Weights of a small transformer language model.
Size: vocabulary 1940, 8.32M parameters.
Architecture: rotary positions, biases on query, key and value, normalized queries and keys, some layers without attention, gated attention, value embeddings, hashed n-gram embeddings, learned residual scales, capped logits.
Training: a variant of Adam for these matrices, 82M tokens.
Each number is 500 + 50 x the weight over its row's rms, rounded and kept within 0 to 999. Layers, rows and columns count from 0. Numbers have three digits each. The size before them is the row's rms in percent of the matrix's.

# layer 6 MLP up, 576x192, rms 0.076, rows 402-575, columns 144-191
108:589519517556499513483548544390442529531545514561483498547394583523499499362573485421484581447461475516599434393543544562420486538505546568559472
102:442597482481468522453509469538486478603488439495498528471458588508497524485525545503540568446560467450441387510466585515485443558466482512550486
110:415465490542455489428492488430418503578579540406530555434484471511432493514567471490423504473514502561569540508544403466524518544448456598457447
113:514447545440499529404458437521461575450563442482512434415489449641566474404500519494457510529419469386518438479488527509460503526488457471433503
119:488471532565455537528443478441477498513573461513537627524490536574463551451427467529537537487517544507536440456482535577531465499497520512500463
101:590431527542540436442583416468430463581446490461435513514458522535454510375534490496510454418574544513585496485539556543511485502596560540425519
100:499560530444431536433485480468519461521619504554566491490461584580510422382509562449461490506513484621465398528445494529413490524596457510505446
099:503538456500447508476534471469439584469513416553545555477488538490529540392491578599476503469477455480432473467504525435452537566525436502574532
108:436546495561456486513455421461484504575521473428524551486492667575471595484558526502504584430465476568551438504478474525403436533434534483476495
113:455476553500458428421472462496419534533576488504518546459520471594483503492613483545454620490494412482518558557516481542490564536544523525436454
101:505594491494518511421451452473475552474519434526546521480433558547478465470475580529513546532455391482428437439440495518380411551488449462429525
101:504508547480465525521514502515529523446586534472518551508489523414449426505505513530550496514575513590551515556505499544494569536476365530386434
110:541457528486463493502512531394420552540461440385480584403504555467466446498551601580520538438489569518483568432425455488511424481491472484507384
097:462555501524430511471434497438442497509559575493489554532431565475484430468439493597498436490488453495526491438529511450526566534517582491526532
093:491552483430539536438562463534527589399565437422527462427482556536381469465531600509462562500477559599428418491522473424485597516424590509493530
104:526512536404407583475506567539522469546500460434476494497410499438463519432565533482546562493495584477493492523523531547519556482577450595474577
106:511512625544446464456552495476567536462517480464605497488438431553447404447427566408585483496551495527606502537450468587500518474521459503534471
115:491567478593430509498477508491453551461593456446537460493505518602450512469444560442498460416439474500491449466432531570466536453505488589422470
101:532611524481435493435563458490413569560471555364610497481422525415363561496511500546498523454584543476474588503591493440564530468591463519526483
110:517531482634469530514494508512390426448562509517525470539497564525485452455522549548556471483538475540507354468441470602483487539378445531508504
092:485539513483436526455648581488471523576463479448451545390408457449410483467515564428544523436438560545491574536520518504528525485429475506512501
096:414529640557421461474508424550576476420508525461572495586511530601523530464517534523510537504431483460566513421427474473529532517446456504526460
103:481522473486497532468494554526534449452557438509541412484542587450354464387559599570422489476458384506545448449483556565465488483494456547444456
096:421464549582439499446506394452501507482466397422557566467461539469499502411520497425487454399398466536480505452552474456430500487455444514505437
109:563508503501504551525494487438424504560501440462565487510457528528521488495507482533555394391601496487540526434525558496509575586576488496465461
100:491427464432454453412607437509479583494426439391492502480478460476471511444605545579534479491590415460518444440569459544473519442499449480574409
097:468458491442515454424459424507485587571493503499468531423462474535365523431510524442413539465507487487477500454552562544421429565446486555550389
100:419543523451527526462490380432430477564480556500526587431487523431576537457474489527471457512481574509468459435496456468498529535548521584431456
105:425609525562445458497541470467485469442525529536576488473483554491552520451497519554534389448500513437513556444388494469475461477486374521501496
091:560470493587548537540500521514418558447514411402541515533419557539408563534490427518435512485488500503496545538517569493467535522576401521507493
103:448478509496525508494561441473539542484445424502494495506463569492557424328561474434466489426493463639472505470562602460373509500502430485557532
098:495501569585489512476573423428502523484542508511500478572476528473515460378572542472611480470413529484568472451548537549454514493454486519564454
102:408513483488508460463493500411479530453463549463580331425530520476470476456530569574441567555528536430430575484509398425472439515485453586473528
110:506508504499523510502504551425505484443514528517554444505555514497517467428538552502595528472448529533509581454413424544616553518509492566512425
102:559459538477446546494540477576500592554568514539578541502374550476532572441538556497551608520535506537557554531539478606395445585474543497535425
096:459495554516508476480548499523500487532393497495565545548417566603358464386553457570539521464546559487491437478438527582442524476576556522448568
098:461573468380520509492490506514489504440534464527460536448568439538452379477551582430516431502478424446439533437534578572466543474425532564516422
091:599558576533511615479566425425485612460497466501542533438481571407468443470544570439557491479550522469522485535497547528555562431562429484586500
102:404451564623519571536472459456528459512509519479439526368491556583538492424467506424550428441520444412517416501576443543561507498478506552477521
100:415523575525473484546572473557536516513552462528419501412508479491489478491545503447631525488545436480430549525462494604507459595568470550508536
094:433495588548499521537515410387434467490528487535538467491459539595486603456561504512498507518566452484474466363428427485466438635554480604532448
094:556445548589509469537525466511484602545572387411535523438520465481490511420576445549482572454580524526455583530532471474416537525508523537556426
096:500528478432431629397521378494467475525565479485521509560547513539485497355543528567534428513443485470403580425447506448493555553515439529434522
095:449570545544493546447504567498472497496490519481573471516510562448495514463479487494469436452454543514629513613446443501549490506530486532443567
097:557568454511515505549577524544431610516472513539496575433496496512629543506534472540489465456467378505450447473515453554494491489519449499504454
095:513541499492534404452645453440441424489423494504438533532523500461438467451420487595506494486485423423494516528436522576456565527583489449557514
105:414475570485464444434448583489436555540492465454474501467407499575458510485502477582506512518518424511604433455456447574494517496495497455457560
104:458537563533582549522520563519443525485510422460553496576517490459389508479558471562511480428606513451490564522536510564446604493515453498501451
102:491476470465492502502515427368521514536538463514520520452461441483522495482523505512464438457508494516540508462416563496472510522552473489580493
095:482528508530526548521526551502514570459562547467575526515456501529529507472659575556600518546509489564542527577493483511483473582502534571509510
100:447515571438402625485517527476507467479615505496526490543481548529453491468466412515579542448517501574410534563513509544459458527469457501505536
097:486518448456482556501454495553464529465538427466542514461406579487450485317560469580494482570402465477484441515476471509454502551492486509450458
095:518523488518385450525486486421487600537514408505499457508478531492512439467422489562499614499433523508556465489540496542448379582486494499447480
095:532481530466412538571592444515557552509492464441481467436496494462385444479566520456530519564525510555481534468571406499488480479455484555485354
081:532432521534541541404459524528476585383563472445540524475551518482535473525474573523563478406541440546482482510487557548445410458464466501512463
107:484472546497496512456558543515508522540458430493545614447525579443535500441485523435517510359428445467515435409487456471518496459526507478497430
083:530611516460517493470543522550507510462579475419499481447478489479457491473451576528396486508536490411468525444498571523468556631488481526477559
106:431515538501514482537471468470442508421465385354531470574473482541463511457459466514521573433463511496600475421531486517522597521461505541492451
089:545578511528459533498492529480500484471416450450509445515437475504413509406521487466527467414563548506591486406499534566474533479499468587481502
091:485450575482489461543613507449471464459387441536598455547547462545466441474687516565475481537562473567564569529516488528548521500592470496449584
094:478472572499531416465486513544463499488541506491469562542435451572481559391501446537537422501460403487518520473568431462485429447454546566448439
090:473437526523536477443515396424504551520504559448529519418508591482506484472533513562548477461462518505447456502413482521577542612528520533483453
099:528524519520471501520501539465554455453493424507513440474467479548543482438477409556453516532580449453548531500461533541502508593583435483451484
105:485532471515457463508509616446500487532503494542599576564406484506480512452518579464504519503621500548464445575551587575567455552511496608498481
099:483517535533329452415599543467480515524566447489506518537510441527501490407510556475556476482545489491552520414460406543536494551443528518439425
101:475481548539500572464508473576442516498469529448476414444495493540462503439507551472556501443538487482412484595371475515543463510514468525474520
103:428510593609474512461541539427433626476554529480561563525501525480530480485560519541576487439425456472513620548487475583522541603541462509528495
097:459469490437497497506465593491539540472607545459446610446519405532477489496494555461511545556503500545562562502484474446502512538505573485487442
097:520578577555475414484542480559470544478500414481534424525411501641497557451571467518454580537486441406447513535526561499469473567545552529502464
105:509473441565445507456496533521444516470490495498544547427473556499519523448467490547545545509531455489479522439526536438524567471510470503528435
110:546505501520474527438568513526455511508506482624514510462467524539574485358511508535565505488555498589369604452398504455520499490589466525508507
094:418613522590492506423518471468464495516533405515531547509572622546438449480515486540536540410496469469465488505545504410499561501435480515527507
103:504516358533499518486484497431521478432552457503494498480559557416390490461453526620575561429548540552530543510524513539580487537559509526491427
099:439426604565462607472488460513485434571606464480446528539514498481522559482483479511569505527521534546488478399537459492575428459519386556538474
095:480475493608507511495490485514520548588466421426477473513479567572456558461495583499475484394566521451436448473525509502481409479593480502521473
098:485534502568473475546454507413480558483550512544564453526487571515534506426557649520496465478488424516513538418468456521507513512393449508398492
084:539503525437563533517418556497536553507475525509548483494466469490550336476521629532446464540460427442501532599514520471368505492469438595519428
122:531591600476443456482448428438472628463608467447584485540533520521392509368544489505545474411495395540535516497470503576468527475486577532512400
096:509458523477392620497482430461530632445488440520477619471520568427435539424536473550478542509459545464447517525458489487435487531497500479488530
112:579546562452423441475531450463492488547449521481518474489499626561493533414502526485521490472556471506594577494535471457567489591529429567609503
102:483485461570496568540580469522410598540521542555580477560454570535381595465541455553487471543569536439482580535475486544515437541470460531462477
104:509535493496535573527595433487465472485456465583550467566464451533508499467513534522600447429568456488537483395576529509550544511600402510503469
096:519533530461502512477529502528408512517497478428506560503509523544469490493523513531504507502481496532466521473566551581478496527469505467548465
096:412480489500494580382540559479500440505629536536569500520531562548522427429513578544443485523439549561383493463481436561399499512457494487478495
094:468498495460449486447512509449524524519486504400570464424513466446486435486460533454433524470589456454596442440438489545508525510598526540434461
099:455577490497473417485553544517516436467491524454471500516497519513408534428584636478495453591502382471551462510437528484415478466538516535473529
095:401481449562496559524474505471503493489446390550504575481497479529485490465550539323446560503517367417445556494488577513423442473504477524536489
097:530522510493570469507554503457530473575522514530501505466528568525523490516483535500526466475444497475507420526604491489462492509549429550577592
096:581582481531536504496513499471504564569543483429514527492556560522471511373544537498459553476479524445532430447415471570487560518496438514421374
097:461527499481445460403564495583530512574541567437600501425414493490534501442519589534503499503514428461500505578493489496462525519543457528495494
092:549594537479524563553622544482483542370571505523466538522483548523449513416506470476489497471547481505524484493456520502525531543495483469517482
099:441504574562433582459464467515482523463531586406504453386515519544501523471519485503545545405460506526553412451528566499488432476469417499529487
103:516535557532496548526496505493504588484517481485512574513455596593516436487495417517517455542497474485560499465455551574494517534569486467429493
089:458616512561478515497491501464478495540565509547531526420562535434563469426439551484475469518546496473499494548405469521461513525525478550442487
106:450504589543474473470507370442464578499502412489580529486499577514607515485514547482485575440471509373532484482350453508523586494532385529499499
099:441633512554481469465479496526478442467592460472513490513483469570450446495538514510575468530466458468413493545420433542470509505503525589434491
099:489498524558416444467481480453530591488532417465586486456520565544448535438476547473540497461481509561576485505447529499502597472484582504455517
102:509613545492452521475546530464504480525516485484509482454464487514479462457475549453577544472565475520536390536482550546546480570459496611521542
098:497465532575469480558604477405511513523539555505470510472523508508459449521519510491534527475519512525584522511559465490562563526454500506438427
101:468465461476448437460479399506533495397542507429602561556476548526511534388570509514529486511463483526487605507587552448483558612435478545573497
102:433576563467479464439529467439533519524497445493506476547497488451489494417498545489555515494522437460526511543534494562530533533615489491514503
111:417577565563416555433498515533500477438558455448509476526373549502484482486453494543467382502558399451532466421533538501498530482497390540448457
102:537498534463402593445491327491475469510593463501463457475558484520479523433570528496486557451517455440589481474479483607470497460481456519519408
111:438536505502386501442516548524506578478609484416535520528474523476469472480492519558520501511444421619495449485501477485472479625349411515521470
091:548470529524563512568486521437491481491508523411471604464433578500492443475487510433468557425573577537484428410440538559516579535501449453487497
093:478568525619472432435551445427506544473479427422524485482445528522408540446484392514542514578451523471481520456517464564594540517537458519502430
099:490507547516427538493485520528578550439592463492622579406480501489522476492524538478499517430449494587493468606461600535493553526510485531465540
099:511547578572499534546523478464525532451516452370479573494464549490450524440488481502545583497542450473536555473445484531521524486495424544445499
097:393496591557478503423572489524485485616536451489530437521427484565496532438502491456447509557451567511439559534465456550524465520484484498493532
096:513515471462467495445487494492464601359553478447546497467540504559525397425480487537579619490497581469521455411456459594429464509515498498470457
093:544542526440536550443532471531527509445583453496523585557469509468502514415494449530487396506522470543407619584542407530503474521542507524433515
091:458559614601495483539466540581366500576523409437445570530495578587513523477490449531539512434491493556586494544559494468530528491399537535584451
104:465546474518532543578470482397440487610572474494574483456478504511428498501437557457524536502504502436615487532535439513513515536534431511445540
096:396483472527517484445609492480544538519518540538515497457503491542469443498579515465580548559526432528588530555522398489481534559448426492496574
099:496481583555507416533494433546440572483465438482454390538433546500467561401525482489506575384522526506586496439566437498511521535492476445549473
091:565500560472508512492467509473511500508420562490549609503535472543496488437532616576477512477496435515482516484578483513498520468453606459566449
103:484536512517344557449470491515554511510605514535540471430412457529477501470555538468480596516524514538562523528483491455438490592406491507462537
105:437494525541503524461448538528494478600613471449542521415511505594527447481497513467597465465509512558502452543506502449513444548487477582538577
107:506589488457538472441475425553493517464548502437450518491483533436519473452491602526504510480482403554601447423499514550573511546564435575414455
093:464461559498527544498506518551546590505537454402490512511439532525469470378471533510491548483450514496459501528532453475468570516488523501385508
102:495449473557537506456508452507458525575614547540520537538497505565489512419436516496513562540471400509489483545523584489486472608489524584516422
099:481577429561514533493543502496470552437557438484537437480520485498376558382539446545490469501508534544499559492585564456404524596574417540488506
114:488504585503478438414547493417537504446510457560537423508476483524487566446531508446565536504529464478443450454544495457493467549516539484411504
088:518587580527503476468503568437446506456569517460571417506489585455534529443473529508420547523578534450518509445478474472483445515488434655520530
106:508575552511475559519596435536549582514536475434527527477432522597541409492584505525498418525413462551512478485441445455511488595498515585476463
115:504475561566441517356521572506527460462564544553524579514549486517490466478452524460556488481533501518532481469512543594499445544510485549463401
108:452570469514457474469580504428505498500616503417593508486491484462463411507487492579445470403511517584540510537525501487517505600436444576421468
094:564487506449501430510518399496455554468514545520566503504482566502430466459424552488434526562594439493528482458528411482504454492494454561601472
104:425529499503512503505533480451461408562533457463529504395502446600473447517494474488575491375529515477522501477531496489529550562446448656515373
109:492486527579523538479495436382546586495497541499604436534495467492393497498508499550596490444497537478493524507485497575403525459511465521458478
104:528487500548433503482561459509439470513550420375530465564437441570482542510573480529533470535424513465565435416540437509495518457571482510463442
112:443445501502519453466549490552448454454512428497556515431498471510611470507553423555532428538507524445550576444557507554522464576537533563551426
101:493544522440392486538546517491513503499514586474506478514456515391407532453541526471489645498514528462499511495552410559509447531478573500493514
104:534562509475322547463498505499465492474555482379487535533444512456438496439532436519596557527529486466582541559495527484528428514487508521448500
108:503570510507411554450499466530435617528562541479551562421478564478504531485556635504528628480523435514566450390520492581514409544431488572539430
108:507584405568529487504484508507417457620552505507478598444526509512419608496591512436554516470542431462495448529460396541472459511453520557585492
107:480559506438566506518505522455422534489561496498536461459539530516484414472485463526552532401562529528521547479506523439477529625516452623444390
091:580501460459501479506567531534477515617457492401496421446501421492562490476502554393504532502601427492433477506390526497558519519575499562554438
103:468467527538568438456496434379513559438579511491531548429392466556534523450522523507465458418570425468516530490500570607400435576525487511570463
098:497537608503445528423483463552420473584556449472567622570546540532547503507555494529439533496528415522474543466547459512419546505511553526591418
094:514482444540481492486540462457505519579512478504527531515520539517452494417562528486512484454517490469519475485543482496423544549580397544495397
107:492468472479455478478461541497405466549504489584558527439505570475520561412579530467533504491461437477468483463482513491409576477454488553510441
097:471514557526453507519491588495466585471500531547480532473440511545482554456480464470583559525456418536482495553535517536460485519538488487537545
102:472619416564498674409480539517537606433485494449546514484517566503462513469517520506494517480515475507542494467417519526494482529501540522473511
098:555518478579523558574614426407520520522427414579481487544456540433481509500584448531536435413499574428484496480536519430487602480442437515417512
107:512474555462513495487617587381431445562439429471519453536462564480362520514587519552499468532430530556506498500462467411523479496473452514518490
100:533487566497520478431510492501494579597591477497443449352576535424510537405478429459550462494573509534471458495440464514505505409463526474430479
102:474471494564489472593502504515481529492527525483557490457549610517526412448533496507515443543429423393558431479503421554581482630509454548538541
105:560536517469526526510583527420505462548579387508659422514506499533502474497534480538553521449614419464487454440458596420489479565536401646534494
091:535613480490547410510567543480492473525588521493496513410555484590513529466514542477478550547483500486600547519540508580528559579422446487487548
099:385539480547417467501541531585475569586583498518561455522431585487500461476635530587554452491439568542440446466488481511465415555499442555447526
096:490576504487462477506553437475442560577485481596574525423456622533489444507497464478578454471522464494472523466439383584530543519553496464492455
100:483444516417500577535518580611506516526602566448573455435382475523439542398629584518517509470502532476454456489461480551419548520541538571436486
095:525542490480558500572540485532510525553557568464487560471516580442487490411476516538500535541511462524521480533429595514520534457553500553536495
100:406506402528493439427550374501506538495536419458535471522514476494534525480523537568585549478458402505430439435512443534473443563570486583508467
101:536454490549444528482426524409455548513544448382552586498464501478462559446517618496541584505530486490490430477521515573466502491546554539531448
108:490417568519499549491529515473409510467536567541496546424449592528560536447449499547479610440430545479517513406408470530568467466507448539484393
101:499589543594502514472599470486500451501485472527600464469482509545583544495437442424526480482450541413499557545365496590527463525546489591528471
100:394541493578519538500593501450468552541516565433470534443494481481455443483484589460440473393543387591542494530489462468480546477465529598482501
098:429498476608430504499544452494519553536544474553485535573549517524459480461524558588506469455433500533546540559505532488500427458475436552563455
092:471609589538498438416496481479510602413568476472564438566481459580545557399520457554479470486474512439610513490433467468523472493528411492532528
100:461523428443495510467408548425461464522583444405636506477430474426513551422495435471443473436478509467448495430413531526466514518530410489458466
103:510542535470494615548489511452421475566524509418562435528526587491401435434587563433546539443619495482532468535585474544521485484521491577458460
096:519486461556430461444541554498523585495487373506474433478490517457451502448576473574514585505524492475461531514523447518514549508441541449558431
111:468512538445493451515488513452434569573576445467489434391492476472500435410457454476473540457520390568454519470467539569462493519459546583473398
098:517554546541538486501513552420413472430416457467619438481498464454471465460476472644468460498444539414421417506458597491541565506545456545447472
098:502565382489445443534509459415494499513461497419531503526508478495463510470517561546556526498531401502486420453512491606491443596515493554500410
101:516554538484398522480488571558539559504547464482533523536408583472469537526482541591569505532524553470528527442516558455577459517414474572407510
101:427533504535459519531566520459463557529504547448601496481549457541441519450555534545545543475541562469531416584467441468518494455496436600506505
089:531530516506583460451559465491388537420476493462508418453398471502546543483455404472496525554495432425504463505531540485406476483548456529511491
102:547514525450470656504470507525454463580531421490563487495485495545486516492628506528513506421468481565519434470493442539563516457447441537594502
093:457603431589427415517496594470554592502490472462566477488438612454519461491497521553437477505489499432532498541451578586474569484570441564444444
097:459603575599401515492503634536486550405580521413533415535478481474423433417543487538516553572494492527491521558435410584512542501456494512484550
104:468504474552446539505583492521485495485534455499527567453364530475487561463480506404646623472499473456474487479446529512527485611478561500463508